config = dict(
    num_hidden_layers=13,
    hidden_size=224,
    num_attention_heads=4,
    num_key_value_heads=4,
    head_dim=64,
    intermediate_size=896,
    vocab_size=1644,
    hidden_act='gelu',
    norm='layernorm',
    norm_place='post',
    norm_eps=1e-05,
    positions='learned',
    qk_norm=False,
    attn_scale=0.125,
    bias='all',
    tie_word_embeddings=True,
    parallel_block=False,
    init='trunc',
    init_std_qkv=0.0244,
    init_std_o=0.0,
    init_std_up=0.0244,
    init_std_down=0.0,
    optimizer='soap_variant',
    learning_rate=0.00145,
    beta1=0.95,
    beta2=0.95,
    weight_decay=0.17,
    lr_head=0.00938,
    max_grad_norm=1.0,
    warmup_steps=200,
    schedule='wsd',
    decay_fraction=0.467,
    decay_shape='linear',
    final_lr_fraction=0.0,
    batch_tokens=131072,
    max_seq_len=1024,
    doc_mask=False,
    train_tokens=601700000,
    max_steps=4591,
    dataset='wikipedia_en',
)
Each number is 200 + 40 x the weight over the matrix's rms, rounded and kept within 0 to 999. Layers, rows and columns count from 0.

# layer 9 attention value, 256x224, rms 0.0617, rows 213-255, columns 112-167
209,181,239,140,187,201,220,145,163,166,178,154,180,176,244,235,192,195,237,174,217,160,193,221,232,164,229,202,210,235,196,308,126,235,222,254,167,164,202,166,196,228,205,226,127,160,226,231,180,174,209,190,225,140,231,175
205,263,188,226,252,201,183,215,247,177,172,149,216,208,241,185,210,138,212,216,188,196,233,206,258,224,259,180,200,210,223,178,204,233,236,188,204,186,204,156,220,220,229,188,249,244,241,225,193,162,144,173,170,175,213,261
159,292,193,209,156,238,248,210,182,217,119,206,228,232,209,207,194,187,122,161,248,241,197,177,212,267,247,257,154,188,238,184,212,231,199,166,193,253,192,217,235,190,251,205,189,183,228,171,261,161,259,220,271,217,255,207
192,141,202,251,199,234,217,216,195,128,173,239,202,188,213,176,246,174,204,251,189,205,211,230,221,190,201,166,208,176,205,186,219,95,251,241,237,236,163,186,174,236,150,220,206,258,207,230,193,156,205,191,176,189,177,152
181,181,179,249,199,206,204,179,221,223,205,228,239,154,167,240,217,207,182,176,243,205,147,114,197,259,240,162,241,157,170,197,281,215,164,237,190,130,138,118,215,172,216,176,228,199,188,206,204,161,188,179,171,179,162,113
206,203,218,259,157,180,235,145,230,189,180,261,196,238,224,229,194,237,233,228,200,231,209,298,189,218,242,165,177,217,166,159,271,232,150,201,198,130,192,201,186,223,187,216,244,153,228,184,211,210,201,231,201,197,162,191
192,194,237,181,190,181,185,241,173,239,124,213,171,226,254,206,170,226,175,171,252,231,165,212,184,203,263,187,244,195,240,188,176,231,164,154,241,222,193,213,204,196,207,176,168,188,201,201,205,243,179,183,220,151,145,146
232,178,228,217,155,257,173,168,211,221,166,177,177,215,178,119,172,212,199,180,128,252,177,193,188,169,243,177,190,161,202,235,251,200,189,292,250,231,262,202,188,187,216,142,155,200,193,211,207,183,232,231,142,210,202,208
169,250,231,228,270,162,205,218,146,234,221,209,193,227,181,229,278,206,227,246,192,198,199,213,187,191,197,193,227,216,198,179,203,207,173,140,211,148,228,221,220,216,149,169,168,200,230,147,188,167,167,259,264,255,238,213
198,180,225,158,252,227,221,217,182,215,260,153,194,265,179,144,269,175,177,189,130,214,245,231,193,164,230,186,138,203,123,227,204,230,246,252,147,200,209,221,250,258,263,168,129,163,231,193,181,213,267,225,186,217,217,240
161,103,181,246,185,140,210,173,164,215,252,153,143,236,159,227,170,205,188,229,156,235,201,144,210,186,181,212,235,233,159,216,222,213,292,247,267,198,236,242,248,252,198,225,229,180,199,158,206,170,201,188,201,184,205,179
209,249,187,220,166,167,148,225,189,211,228,201,218,226,162,218,141,128,205,162,201,201,209,164,204,303,149,219,254,176,181,174,214,196,198,237,151,170,202,203,155,207,222,172,238,163,205,256,185,187,210,215,180,175,166,278
185,216,253,228,162,212,192,182,195,157,314,174,229,208,162,216,236,232,144,222,144,254,223,195,211,240,125,142,128,167,215,199,206,164,171,185,198,218,159,215,174,143,214,193,188,170,200,223,185,201,231,200,218,158,206,178
195,211,168,168,277,220,175,145,189,181,248,201,131,245,193,191,168,219,230,264,130,225,206,165,158,208,204,130,181,170,269,198,190,189,166,249,222,155,177,271,154,174,175,199,234,238,167,244,168,228,170,138,208,174,139,229
258,211,195,192,235,168,115,112,312,127,197,173,236,202,165,175,206,150,200,173,201,150,157,151,252,227,217,218,186,183,137,190,214,224,216,224,159,198,231,204,257,154,198,199,241,219,212,191,192,232,196,207,155,193,172,121
165,250,245,136,131,201,134,189,205,170,200,162,224,195,206,169,183,177,158,150,151,245,196,246,212,174,233,203,170,205,204,229,149,202,247,132,153,248,241,198,187,214,223,149,218,218,189,188,205,172,127,189,189,191,200,259
184,249,221,237,208,229,249,199,190,207,167,243,189,197,263,186,154,198,214,217,209,219,173,123,239,156,200,170,253,123,206,294,212,229,184,282,178,233,181,194,210,258,158,159,184,183,262,198,211,204,259,205,180,202,235,248
179,212,213,201,159,148,204,166,222,199,245,238,159,218,190,216,158,189,173,200,230,162,159,161,188,228,161,182,200,200,224,148,231,164,225,143,224,222,191,203,180,212,205,218,214,178,141,209,178,165,220,263,259,185,265,213
166,200,241,210,173,150,201,230,231,234,262,256,161,187,235,234,168,254,212,261,184,205,208,191,238,171,264,182,213,210,171,213,176,182,225,175,224,194,229,227,195,230,268,173,227,198,186,213,200,175,139,209,215,216,177,203
106,191,199,173,250,155,168,197,235,209,201,214,161,177,150,173,177,156,197,185,243,214,165,231,192,201,177,180,216,192,171,181,202,215,202,210,182,260,228,227,237,177,317,133,103,224,114,160,157,191,240,174,292,135,185,174
181,165,186,223,179,208,173,191,170,226,168,217,243,150,198,276,187,128,176,197,245,240,191,176,210,218,237,245,212,124,178,228,172,171,231,157,234,181,203,207,231,134,199,206,251,245,190,133,186,155,199,133,172,193,240,216
195,182,224,215,199,207,241,188,213,198,73,172,214,146,187,154,98,209,210,181,200,226,191,227,261,221,270,203,216,294,194,179,160,214,180,212,236,235,222,166,206,235,197,226,227,272,206,197,200,185,196,232,200,194,204,220
200,171,187,145,216,224,225,178,185,222,212,203,259,228,231,243,136,194,213,226,186,259,176,180,203,242,229,150,221,174,182,228,224,239,224,279,172,144,152,233,199,205,212,252,193,224,274,181,196,189,250,165,233,204,226,160
189,182,205,228,151,181,283,213,196,187,157,161,253,173,224,237,165,173,220,167,161,174,183,175,257,197,197,181,161,153,253,177,171,228,220,200,200,184,224,245,176,196,217,191,219,126,189,236,196,257,159,188,271,178,218,184
191,168,219,182,226,218,212,228,249,218,245,167,221,263,202,209,238,185,225,159,203,120,171,149,201,206,201,192,211,216,244,191,200,253,235,210,231,180,268,146,224,221,226,233,173,164,200,257,145,184,210,189,239,177,221,227
178,172,204,255,224,129,200,215,142,200,171,186,213,225,200,223,214,220,206,252,207,223,228,227,199,159,192,246,217,253,211,222,145,283,200,204,187,211,211,214,184,264,154,254,184,170,189,153,195,179,240,187,162,95,146,200
229,211,153,265,240,216,264,188,175,221,272,213,212,222,263,192,220,173,219,264,185,105,221,207,151,186,151,228,194,153,184,255,141,197,145,137,213,246,200,193,297,239,246,179,191,217,163,190,202,187,174,188,188,170,194,197
170,172,265,228,205,203,182,238,220,203,206,262,238,192,206,200,228,148,199,224,261,158,185,125,262,184,197,216,205,270,218,140,169,201,234,246,193,193,283,224,228,152,176,242,176,227,230,236,224,186,152,191,201,223,211,206
216,216,211,247,192,169,191,189,189,173,182,177,247,212,196,221,211,167,142,212,141,147,230,176,192,268,241,231,256,174,211,224,272,203,166,201,201,158,215,174,222,141,188,195,185,224,172,164,182,167,176,208,161,242,251,155
185,191,168,228,129,267,200,149,201,192,242,247,190,189,214,234,249,206,213,151,286,229,207,120,167,195,223,258,214,201,215,205,249,215,167,190,212,217,207,161,183,226,151,130,213,257,229,236,153,205,133,227,238,194,210,214
245,156,192,262,220,194,129,241,225,197,189,222,196,157,212,236,192,297,234,179,184,183,193,232,142,207,186,214,166,135,251,245,211,249,207,198,198,218,182,206,270,211,116,220,229,174,199,166,211,160,271,258,215,174,200,148
170,244,221,192,180,174,240,186,204,191,161,183,158,220,159,204,184,148,216,216,180,238,155,208,188,210,260,188,193,194,198,183,220,208,256,208,189,215,94,207,263,214,209,193,132,207,190,188,209,196,200,203,157,243,197,245
227,168,220,157,160,217,228,207,279,198,210,195,235,197,205,231,174,186,231,244,193,199,191,159,177,213,241,184,258,251,155,167,191,181,178,245,218,181,228,146,208,195,232,202,212,203,229,203,173,216,122,220,170,154,191,202
238,231,242,161,214,187,178,151,146,191,252,219,209,181,199,178,244,189,152,234,209,208,222,181,194,238,222,222,237,211,186,116,191,259,240,192,184,196,151,162,290,276,222,143,240,203,223,203,163,171,136,196,225,206,210,191
172,171,186,216,180,135,255,245,202,191,179,190,144,264,217,174,162,240,154,249,188,234,235,186,183,210,188,195,203,187,238,160,196,215,247,218,187,203,227,171,196,244,161,252,266,296,202,205,244,237,224,202,156,186,156,181
176,252,141,173,190,190,203,195,214,234,272,169,158,209,139,185,227,242,234,225,176,181,160,161,241,231,126,207,184,218,191,160,135,168,191,253,262,152,248,185,182,186,115,216,225,202,240,153,207,267,200,246,239,172,252,247
154,192,199,221,180,196,223,214,158,202,160,198,195,239,190,214,238,142,204,215,179,214,239,173,167,166,178,205,232,265,186,177,156,177,153,201,180,187,240,169,300,196,125,282,194,290,225,242,156,169,206,260,178,258,210,220
171,209,220,194,249,246,222,125,228,229,168,183,153,211,222,175,160,184,185,191,175,178,171,185,181,260,238,182,141,179,190,211,136,188,121,208,212,293,212,138,191,182,217,213,233,200,277,207,254,238,152,195,239,254,162,176
222,159,198,154,165,248,230,260,223,185,226,263,224,147,202,212,204,216,259,183,173,259,201,188,147,212,171,236,223,182,170,233,242,204,230,214,102,175,168,168,194,219,253,187,196,185,176,175,250,237,185,284,206,248,177,172
193,185,217,207,126,236,191,207,197,152,185,193,180,144,137,201,189,183,210,184,184,269,202,230,200,225,202,170,223,212,223,222,180,243,140,286,206,237,181,208,202,185,154,224,234,141,131,160,207,276,146,193,249,203,184,206
202,288,221,187,219,206,194,109,187,165,217,195,212,219,196,151,172,234,225,151,155,268,250,237,142,242,241,156,194,173,203,152,192,113,213,221,175,207,221,154,182,192,199,142,190,165,223,199,145,233,190,254,194,146,223,184
197,238,153,161,216,227,238,169,174,220,175,217,249,179,160,185,225,226,232,228,184,119,254,178,249,242,211,159,159,203,218,189,259,204,191,126,206,260,213,169,218,214,187,237,250,201,225,217,181,204,225,169,220,144,270,273
239,273,184,199,181,172,205,168,223,162,233,194,246,255,216,228,160,244,139,214,211,202,209,208,273,187,219,136,204,168,212,208,211,206,158,178,211,208,211,193,245,218,152,170,225,196,140,192,184,190,192,184,187,203,200,224
# layer 9 attention output (transposed), 256x224, rms 0.0559, rows 213-255, columns 112-167
231,215,193,225,187,211,261,239,296,188,186,151,219,161,222,179,178,182,140,198,136,201,222,216,218,152,180,168,233,174,197,153,254,157,210,216,173,254,196,257,210,210,188,232,220,191,201,191,215,237,241,189,293,183,181,252
263,184,248,201,255,184,244,193,186,229,186,200,185,219,241,240,196,188,295,242,193,273,197,219,204,240,157,150,230,210,106,174,205,250,143,186,216,270,221,201,187,210,214,234,180,204,135,217,195,212,171,185,180,169,178,184
216,219,228,230,190,221,200,158,217,212,215,235,201,223,210,172,165,207,195,151,206,208,167,250,155,201,173,161,173,170,193,166,228,230,220,163,219,138,176,245,142,141,197,236,222,184,203,190,208,257,208,217,211,180,174,178
155,252,167,159,212,139,227,241,189,253,197,187,168,202,224,240,236,137,261,238,218,171,92,183,244,176,211,190,194,214,243,263,278,266,206,216,215,163,178,211,255,210,277,211,236,174,208,179,204,241,181,266,224,248,192,185
215,190,186,147,166,210,225,122,210,175,274,209,194,213,184,272,259,185,206,167,187,216,228,241,212,261,210,198,145,230,212,124,216,141,252,162,237,236,208,192,215,232,234,209,257,187,196,173,172,179,190,127,159,139,268,212
192,249,157,147,150,154,205,166,230,176,237,164,184,135,171,201,169,179,181,190,234,176,206,233,168,207,231,218,238,184,181,198,211,177,135,184,207,212,219,233,258,181,252,210,205,187,188,212,205,229,182,249,134,217,217,253
238,178,118,239,167,187,184,216,208,180,221,184,158,188,157,155,194,228,222,231,209,188,236,195,138,199,222,187,195,230,229,233,177,221,203,184,156,211,199,162,184,252,241,230,226,209,220,207,240,165,230,192,153,188,259,210
174,201,183,293,188,293,245,209,198,143,217,189,264,231,163,189,170,182,167,225,234,207,234,197,210,226,203,186,160,144,247,172,254,170,235,150,212,136,199,158,195,204,194,137,232,156,264,182,210,186,193,207,188,186,251,247
218,216,241,255,162,163,174,208,187,209,193,210,276,250,244,198,229,179,205,227,233,156,149,136,243,229,126,141,167,158,196,165,150,176,256,145,189,218,188,174,217,266,246,257,197,242,193,222,267,204,159,248,155,187,244,248
149,222,239,211,188,91,244,255,162,182,218,239,222,193,249,166,174,175,189,193,213,169,232,229,126,220,283,230,201,248,245,226,235,181,185,210,173,143,269,163,198,200,164,255,205,153,227,277,209,209,226,235,232,208,177,210
210,239,238,172,232,251,147,210,226,153,166,220,131,195,258,196,171,200,209,208,196,220,182,149,262,205,192,213,247,174,234,209,227,163,177,208,152,246,215,184,186,124,206,216,220,212,246,228,196,215,270,206,159,204,206,113
178,232,175,263,219,239,216,176,222,182,273,199,216,206,176,175,227,228,178,232,234,255,133,236,211,150,217,204,172,181,196,184,218,235,142,257,275,203,209,165,233,257,254,179,112,256,268,187,194,212,239,182,202,167,213,145
225,193,212,177,233,170,188,209,233,163,175,219,191,176,152,231,152,204,188,110,254,177,235,149,112,213,163,267,212,262,204,238,174,154,214,272,155,188,239,188,209,191,213,171,249,117,191,237,208,188,195,217,254,198,145,183
210,197,158,167,194,191,221,251,194,221,147,243,241,217,176,199,288,159,214,183,184,177,222,240,142,186,209,240,134,215,224,152,198,207,188,204,217,157,186,169,159,193,142,122,149,169,233,152,223,150,156,244,214,199,223,184
263,167,198,201,211,287,224,289,157,230,148,198,233,194,189,191,150,197,250,230,205,194,267,156,184,184,219,206,179,232,258,175,281,200,221,214,217,259,175,204,198,190,194,229,170,161,198,245,206,182,214,179,158,191,218,201
208,190,190,202,197,240,244,230,217,203,205,245,208,202,206,188,199,167,151,120,227,185,194,227,240,216,210,217,261,231,215,185,180,246,240,226,200,204,220,141,235,243,159,218,106,184,147,231,247,227,187,175,224,210,228,209
196,209,204,199,267,183,214,187,209,248,207,247,205,189,170,177,151,230,182,221,154,209,198,218,175,275,215,201,197,166,239,192,164,189,233,221,220,230,199,140,217,212,167,209,184,239,100,244,289,171,187,212,217,211,201,140
237,187,182,218,192,245,200,217,137,198,204,114,173,222,204,234,165,159,234,161,223,251,185,270,199,223,208,161,236,145,229,235,260,260,228,216,193,155,183,195,208,253,208,182,121,202,200,214,235,194,175,231,166,221,109,231
209,202,149,231,262,228,250,157,187,227,272,180,157,236,170,201,198,126,231,132,206,206,183,197,166,201,205,249,201,147,252,193,210,224,212,198,208,218,184,217,172,207,127,214,239,265,172,240,252,177,214,114,165,151,216,175
140,240,240,156,185,260,262,194,146,235,270,203,198,193,192,231,167,191,229,210,163,230,201,251,185,195,200,243,142,164,150,192,223,166,177,186,304,167,242,186,158,248,182,243,217,128,245,211,209,249,132,225,199,248,216,152
208,177,217,286,229,182,141,220,249,197,284,197,207,186,185,216,193,179,124,179,206,199,224,307,227,154,192,204,185,192,167,180,238,191,172,186,182,225,172,172,204,230,200,219,200,191,156,181,180,211,223,157,141,181,216,201
224,220,196,223,163,250,166,153,227,264,251,167,223,180,249,198,188,220,281,203,183,157,200,182,233,218,215,188,209,149,193,198,162,190,280,185,190,199,248,155,198,161,210,141,153,240,189,214,175,250,190,263,193,267,240,169
185,173,176,192,223,129,254,211,167,205,141,182,149,159,144,208,236,176,184,154,204,160,257,184,208,139,204,172,193,236,234,147,179,136,222,157,193,215,255,274,258,132,218,212,243,150,181,171,212,256,209,188,184,234,138,193
142,185,248,234,266,164,118,154,232,168,150,193,132,299,233,245,223,201,188,192,217,201,174,167,129,226,154,200,219,247,153,209,244,159,185,219,222,270,220,176,223,174,207,217,161,167,224,134,190,174,191,267,175,209,238,191
246,287,221,172,246,162,169,170,146,185,123,208,219,208,168,237,150,226,233,208,205,254,189,223,171,250,217,197,197,236,230,212,233,163,190,154,190,256,91,288,149,171,243,195,205,258,147,229,208,240,198,222,179,176,219,207
182,242,217,199,230,172,190,227,210,176,220,105,150,178,199,251,236,194,237,175,132,200,212,182,132,173,156,185,224,200,185,251,204,180,269,196,245,177,129,265,268,150,235,211,224,211,241,176,214,256,181,178,230,245,211,199
160,212,257,148,220,216,139,143,242,231,221,161,237,197,162,204,176,275,189,202,185,190,209,146,199,169,228,137,294,231,319,220,199,205,169,177,188,236,150,168,150,113,186,197,190,204,170,202,178,233,223,192,186,208,167,264
259,225,164,126,144,192,157,194,110,188,225,137,195,196,136,195,201,260,185,193,214,240,165,266,161,157,204,256,177,202,169,243,177,99,190,140,210,230,269,209,253,194,206,173,225,177,259,170,187,191,161,159,234,202,187,212
159,182,199,188,188,160,167,186,170,156,189,226,184,125,263,155,264,234,232,191,241,256,212,237,234,172,202,202,187,171,210,191,209,149,162,148,194,213,236,180,203,260,199,193,236,137,242,217,243,251,195,205,172,198,242,197
262,168,258,210,176,158,232,257,191,171,184,226,251,100,219,148,192,186,166,197,127,145,214,242,216,233,175,215,233,174,178,174,217,185,137,155,219,149,111,119,233,204,193,163,163,173,224,157,203,191,246,250,144,173,204,173
199,248,173,202,224,237,231,125,215,263,186,199,147,203,216,159,200,128,150,234,201,203,205,119,179,218,172,218,244,165,184,197,203,158,208,172,203,204,182,236,209,168,182,190,169,208,159,250,179,153,143,214,235,225,228,240
165,194,193,254,209,234,227,241,163,213,230,144,181,160,190,192,213,209,136,199,229,170,188,219,191,162,244,164,239,180,174,135,162,203,178,222,167,141,258,171,220,208,236,295,229,206,149,164,206,204,171,275,291,180,254,217
264,191,136,218,231,220,223,155,206,242,203,239,160,179,193,231,255,258,167,181,176,220,192,186,231,166,274,135,100,199,197,144,257,182,204,207,201,249,140,167,246,167,164,210,257,222,187,218,160,174,200,191,218,242,160,203
167,142,135,247,173,122,189,253,244,256,265,130,186,181,189,224,236,189,215,214,171,215,165,216,231,205,205,197,177,212,166,143,224,163,194,179,188,174,231,177,153,194,190,215,125,163,243,194,236,274,157,178,187,206,230,172
186,232,119,245,190,191,205,199,191,183,182,201,231,180,182,210,214,180,199,224,136,204,209,193,211,232,218,171,188,265,199,208,196,246,120,218,139,236,202,220,187,190,250,192,197,174,211,218,205,267,282,268,192,175,180,222
211,197,171,180,184,220,223,152,239,134,187,219,246,231,223,247,175,202,184,183,255,163,203,162,147,178,179,169,217,242,191,229,206,237,208,179,147,232,218,152,210,171,185,186,170,212,210,260,210,242,226,162,162,245,181,169
207,135,230,186,215,158,174,239,213,204,198,178,230,241,228,228,206,208,215,171,190,151,195,117,262,190,194,204,164,118,199,240,227,163,257,192,172,220,223,210,202,269,255,179,199,183,166,133,156,184,159,175,182,213,220,225
193,196,149,164,165,152,219,226,208,245,209,178,260,237,161,232,174,213,203,254,228,176,194,251,222,209,183,169,191,232,204,196,190,172,179,141,206,246,227,206,233,186,219,152,125,146,220,177,250,144,150,208,235,224,235,235
151,206,218,152,171,138,221,127,177,203,196,204,152,174,179,189,133,152,171,245,244,121,236,248,170,190,170,230,181,235,247,120,169,243,224,243,205,145,269,195,232,239,143,149,247,186,253,214,166,234,193,203,175,216,235,262
214,226,201,189,191,209,203,194,196,181,217,186,270,268,240,209,228,193,157,201,212,187,131,147,195,159,187,170,186,157,172,95,270,161,204,196,258,166,199,153,179,233,199,207,159,225,261,244,216,137,189,269,231,216,180,181
209,140,213,171,217,248,237,262,262,217,194,205,219,170,172,139,182,161,214,187,190,174,231,176,233,233,217,224,150,195,203,227,208,238,200,196,153,128,164,210,177,206,198,225,198,148,191,284,149,186,249,158,185,180,168,200
229,165,161,220,210,211,114,162,215,220,149,207,151,236,235,176,129,260,218,162,233,213,235,149,185,181,200,237,208,273,182,243,167,214,204,237,210,121,149,168,167,196,221,207,186,145,206,189,207,196,222,181,166,177,167,179
125,177,217,226,204,218,193,206,238,247,168,220,193,180,237,178,164,189,184,191,223,218,256,160,151,169,189,233,277,164,226,153,115,147,182,174,199,263,232,145,194,158,180,168,218,204,211,206,254,223,213,163,202,181,185,194
# layer 9 MLP up, 896x224, rms 0.063, rows 0-19, columns 112-167
255,235,153,221,248,248,163,234,267,187,224,190,309,191,251,232,168,167,227,220,239,128,240,279,249,120,165,201,268,183,213,238,167,82,269,273,184,198,125,207,207,275,148,193,226,255,238,206,228,189,234,241,152,246,218,141
144,88,237,202,175,163,211,213,197,210,119,188,156,178,153,157,193,181,238,217,207,139,214,215,182,197,224,273,196,231,152,288,189,150,210,224,171,171,178,239,224,150,190,200,238,218,199,214,175,231,196,200,230,223,220,145
180,130,247,146,195,202,200,236,179,180,225,176,186,256,238,174,167,243,84,198,221,238,197,122,203,183,281,140,226,226,175,231,250,172,213,150,241,140,191,188,177,174,195,240,232,269,180,163,258,152,179,233,190,211,310,267
191,273,220,255,271,240,189,73,205,211,221,153,231,199,121,259,195,295,158,194,258,226,206,199,250,153,255,96,218,145,184,215,177,172,223,155,186,139,175,235,176,201,166,274,200,229,214,254,226,182,233,217,259,259,207,177
171,260,171,227,139,215,236,178,177,186,270,181,179,189,258,209,165,213,226,183,215,131,131,213,238,212,210,171,215,229,167,226,197,236,166,281,266,243,212,198,235,147,215,197,220,309,184,145,267,273,187,182,271,225,243,205
194,225,177,194,221,169,193,223,243,207,171,224,184,235,189,204,152,245,215,148,185,172,254,65,186,235,224,233,189,215,161,241,138,200,226,228,267,198,249,196,261,176,163,246,249,171,179,226,176,222,242,248,227,217,143,201
193,263,179,202,126,211,203,198,184,154,137,186,211,161,174,187,225,212,206,151,153,177,247,140,207,274,210,155,208,161,228,176,248,240,234,183,188,208,212,192,219,175,227,162,223,196,199,154,184,175,126,184,195,166,203,152
184,243,144,215,175,217,214,240,217,214,170,225,156,127,219,149,182,150,229,159,220,175,218,176,135,186,287,228,158,234,220,243,203,192,213,144,134,185,215,188,223,223,193,167,152,237,176,186,278,164,178,278,260,202,152,138
282,266,205,234,176,201,178,197,224,260,182,165,177,226,218,232,179,184,222,187,177,238,186,190,173,215,199,165,192,152,198,164,205,221,230,188,197,200,168,254,191,215,201,204,201,147,234,203,193,188,243,270,201,146,134,186
188,216,199,156,218,226,175,165,135,226,161,165,224,245,250,208,117,240,133,243,162,239,208,166,234,217,195,231,199,190,247,209,201,200,176,248,198,231,168,159,159,174,272,205,209,175,265,270,214,131,140,190,183,187,244,246
264,161,182,272,206,200,175,144,189,163,193,156,256,220,190,183,290,170,186,208,222,117,230,214,128,141,145,245,195,259,262,243,129,146,236,199,149,255,231,168,225,218,168,207,170,175,209,203,84,239,208,216,218,210,168,248
174,185,175,207,187,279,132,190,231,202,257,207,127,172,219,143,253,171,159,219,172,137,235,191,209,234,215,217,185,138,250,171,252,161,164,261,222,260,184,187,190,238,240,207,252,190,152,138,180,243,121,151,163,191,135,254
197,205,192,171,181,183,254,221,218,150,197,149,182,244,236,243,178,267,254,197,187,201,182,140,131,267,224,169,248,224,223,262,160,194,217,197,186,152,127,166,314,174,240,177,238,160,200,186,245,162,181,191,147,195,138,201
252,277,223,205,292,219,215,117,209,143,137,291,235,175,255,205,163,209,204,195,152,158,167,169,260,226,209,129,174,209,217,196,189,247,194,206,212,185,221,168,209,210,172,271,163,233,167,258,181,237,211,200,180,226,184,210
209,155,163,172,221,143,231,186,176,221,229,214,250,185,197,204,191,180,215,123,153,175,218,172,200,215,278,210,209,149,186,110,148,210,220,276,167,223,173,174,185,251,192,139,49,167,99,186,225,251,198,214,245,227,209,205
145,207,186,232,227,182,225,232,209,217,208,160,169,187,131,151,231,207,197,248,115,233,167,168,235,254,221,265,156,98,287,201,203,115,212,277,206,160,243,216,239,174,212,200,221,202,146,188,145,190,219,276,222,264,200,203
179,165,155,187,194,220,185,212,230,214,251,215,186,158,223,228,179,155,223,205,267,164,181,139,198,221,208,172,186,224,220,132,194,197,80,129,162,172,219,227,261,194,179,160,270,207,192,279,171,164,160,235,164,314,195,160
174,133,200,186,245,143,158,200,192,205,108,235,223,183,227,171,198,150,117,210,292,222,204,222,162,259,221,182,157,242,216,192,221,177,101,141,214,177,196,250,258,251,208,200,137,183,204,198,151,229,271,272,202,133,134,154
198,155,195,202,190,180,198,212,214,197,165,186,254,201,232,171,174,95,128,133,198,169,152,240,342,164,193,142,152,237,190,255,207,233,206,273,174,289,169,181,168,248,229,138,204,227,212,184,209,210,193,222,211,231,223,244
255,311,202,181,185,207,176,167,181,179,291,183,234,191,163,221,231,255,178,229,263,201,230,136,245,227,282,149,181,213,236,185,211,248,238,190,222,226,243,268,211,207,186,201,167,219,115,213,213,138,233,160,242,238,213,211
# layer 9 MLP down (transposed), 896x224, rms 0.0576, rows 0-18, columns 112-167
259,166,245,195,212,291,306,162,188,119,146,214,157,194,152,222,183,221,264,177,145,213,198,177,247,193,184,167,121,140,175,285,157,256,134,171,99,196,125,162,265,173,271,185,265,183,273,190,247,246,231,179,231,239,250,173
221,238,172,137,230,196,214,207,147,206,205,205,263,253,190,117,235,237,203,207,150,147,207,134,184,166,215,153,180,224,185,153,105,204,222,219,236,254,181,170,226,148,168,143,196,226,299,241,120,247,181,184,244,134,251,155
223,207,223,190,162,262,213,166,205,236,153,259,254,140,270,132,209,254,230,157,163,156,254,159,163,211,210,213,248,199,192,183,116,156,164,147,188,195,192,196,149,229,145,222,217,145,131,249,211,180,267,185,202,197,186,123
281,185,170,147,125,164,190,161,234,229,184,193,225,155,157,127,66,199,230,215,197,220,150,160,264,242,214,243,213,241,250,143,117,162,269,172,203,198,233,211,228,190,190,269,192,258,226,241,191,155,171,178,229,131,246,206
189,210,117,262,229,195,232,179,248,217,164,209,144,166,241,289,208,202,180,251,227,209,303,168,229,183,226,190,154,219,144,220,97,137,220,226,247,186,217,150,181,146,144,206,213,144,223,262,222,150,204,173,166,203,216,177
252,184,235,253,211,162,137,131,193,211,189,188,252,153,166,221,173,192,185,230,191,194,177,250,219,292,147,223,164,135,191,165,243,243,272,116,141,156,286,200,222,213,191,209,201,186,239,220,255,220,196,251,203,164,185,219
258,241,222,222,197,182,217,187,162,254,161,159,178,172,202,222,190,266,164,187,179,191,201,196,184,226,171,171,219,234,273,250,164,211,201,131,219,322,231,176,238,268,245,210,196,198,132,230,180,175,192,200,269,194,242,147
180,222,158,210,225,213,204,178,220,192,134,256,209,187,198,189,195,176,183,217,201,209,161,230,204,107,251,227,88,195,276,158,164,216,106,195,155,220,172,196,204,230,99,224,232,121,195,152,193,255,201,230,159,129,207,197
187,171,217,166,181,173,218,212,178,186,243,182,233,224,262,224,239,276,206,208,176,164,148,146,245,69,167,253,243,186,170,170,206,200,195,147,254,228,219,190,186,218,161,187,133,185,227,162,154,184,176,126,190,256,189,250
165,145,171,143,294,209,219,234,238,246,219,235,246,100,149,186,244,242,186,110,221,178,255,178,139,222,216,198,129,227,192,186,231,220,246,204,166,205,229,209,186,224,236,139,211,199,177,219,314,244,188,250,122,190,122,193
206,174,218,189,175,167,229,236,213,244,186,115,172,215,141,179,141,228,167,233,226,169,181,168,176,149,219,166,202,186,192,156,151,213,178,71,218,206,79,206,224,176,284,163,248,215,189,184,233,244,206,204,251,149,135,223
210,124,203,190,186,128,128,170,225,201,144,183,241,157,251,133,209,189,245,190,99,324,180,147,250,241,232,164,208,143,194,164,150,234,221,114,192,200,225,171,105,212,197,189,185,246,229,146,205,200,164,213,182,225,226,144
164,241,267,127,138,177,205,274,154,178,204,158,259,163,192,227,247,174,187,213,208,277,286,194,169,143,162,219,222,203,233,219,196,209,211,215,215,171,186,218,183,172,159,237,231,136,190,137,204,244,237,163,147,200,178,282
191,206,198,219,210,150,208,170,179,247,219,211,119,184,244,274,146,207,192,192,189,317,161,250,142,183,157,213,154,155,174,191,216,180,122,165,145,202,172,185,224,172,178,275,172,196,222,222,141,218,166,184,188,187,160,295
145,107,235,148,172,173,177,226,158,195,213,153,174,284,145,172,142,177,192,288,220,187,191,207,159,174,223,158,240,184,150,184,212,170,201,224,210,223,141,119,140,191,197,176,120,205,198,185,195,214,195,130,216,159,187,209
150,176,161,141,200,198,144,172,210,225,212,214,185,170,194,234,219,231,308,241,222,187,146,196,205,171,196,217,202,216,205,239,196,220,188,184,213,156,166,218,224,220,234,158,199,177,146,190,286,120,286,237,142,251,215,146
215,207,166,143,196,208,150,128,213,170,164,178,224,136,236,192,185,231,206,210,205,198,160,118,210,164,221,186,174,211,130,150,201,164,256,223,280,164,199,172,194,237,258,219,215,198,200,260,232,225,140,148,155,209,187,185
222,145,267,247,163,229,213,190,197,148,169,194,167,276,196,262,211,188,150,164,203,174,247,166,192,161,232,225,129,164,251,237,273,169,216,142,188,117,217,214,231,189,154,203,239,178,187,123,150,230,117,143,154,195,147,247
203,175,239,195,229,147,131,206,193,190,170,231,219,163,142,154,178,247,177,230,144,148,277,182,176,218,216,139,137,189,213,130,157,190,182,196,160,193,205,232,226,159,185,190,256,158,279,193,188,185,161,191,154,229,219,176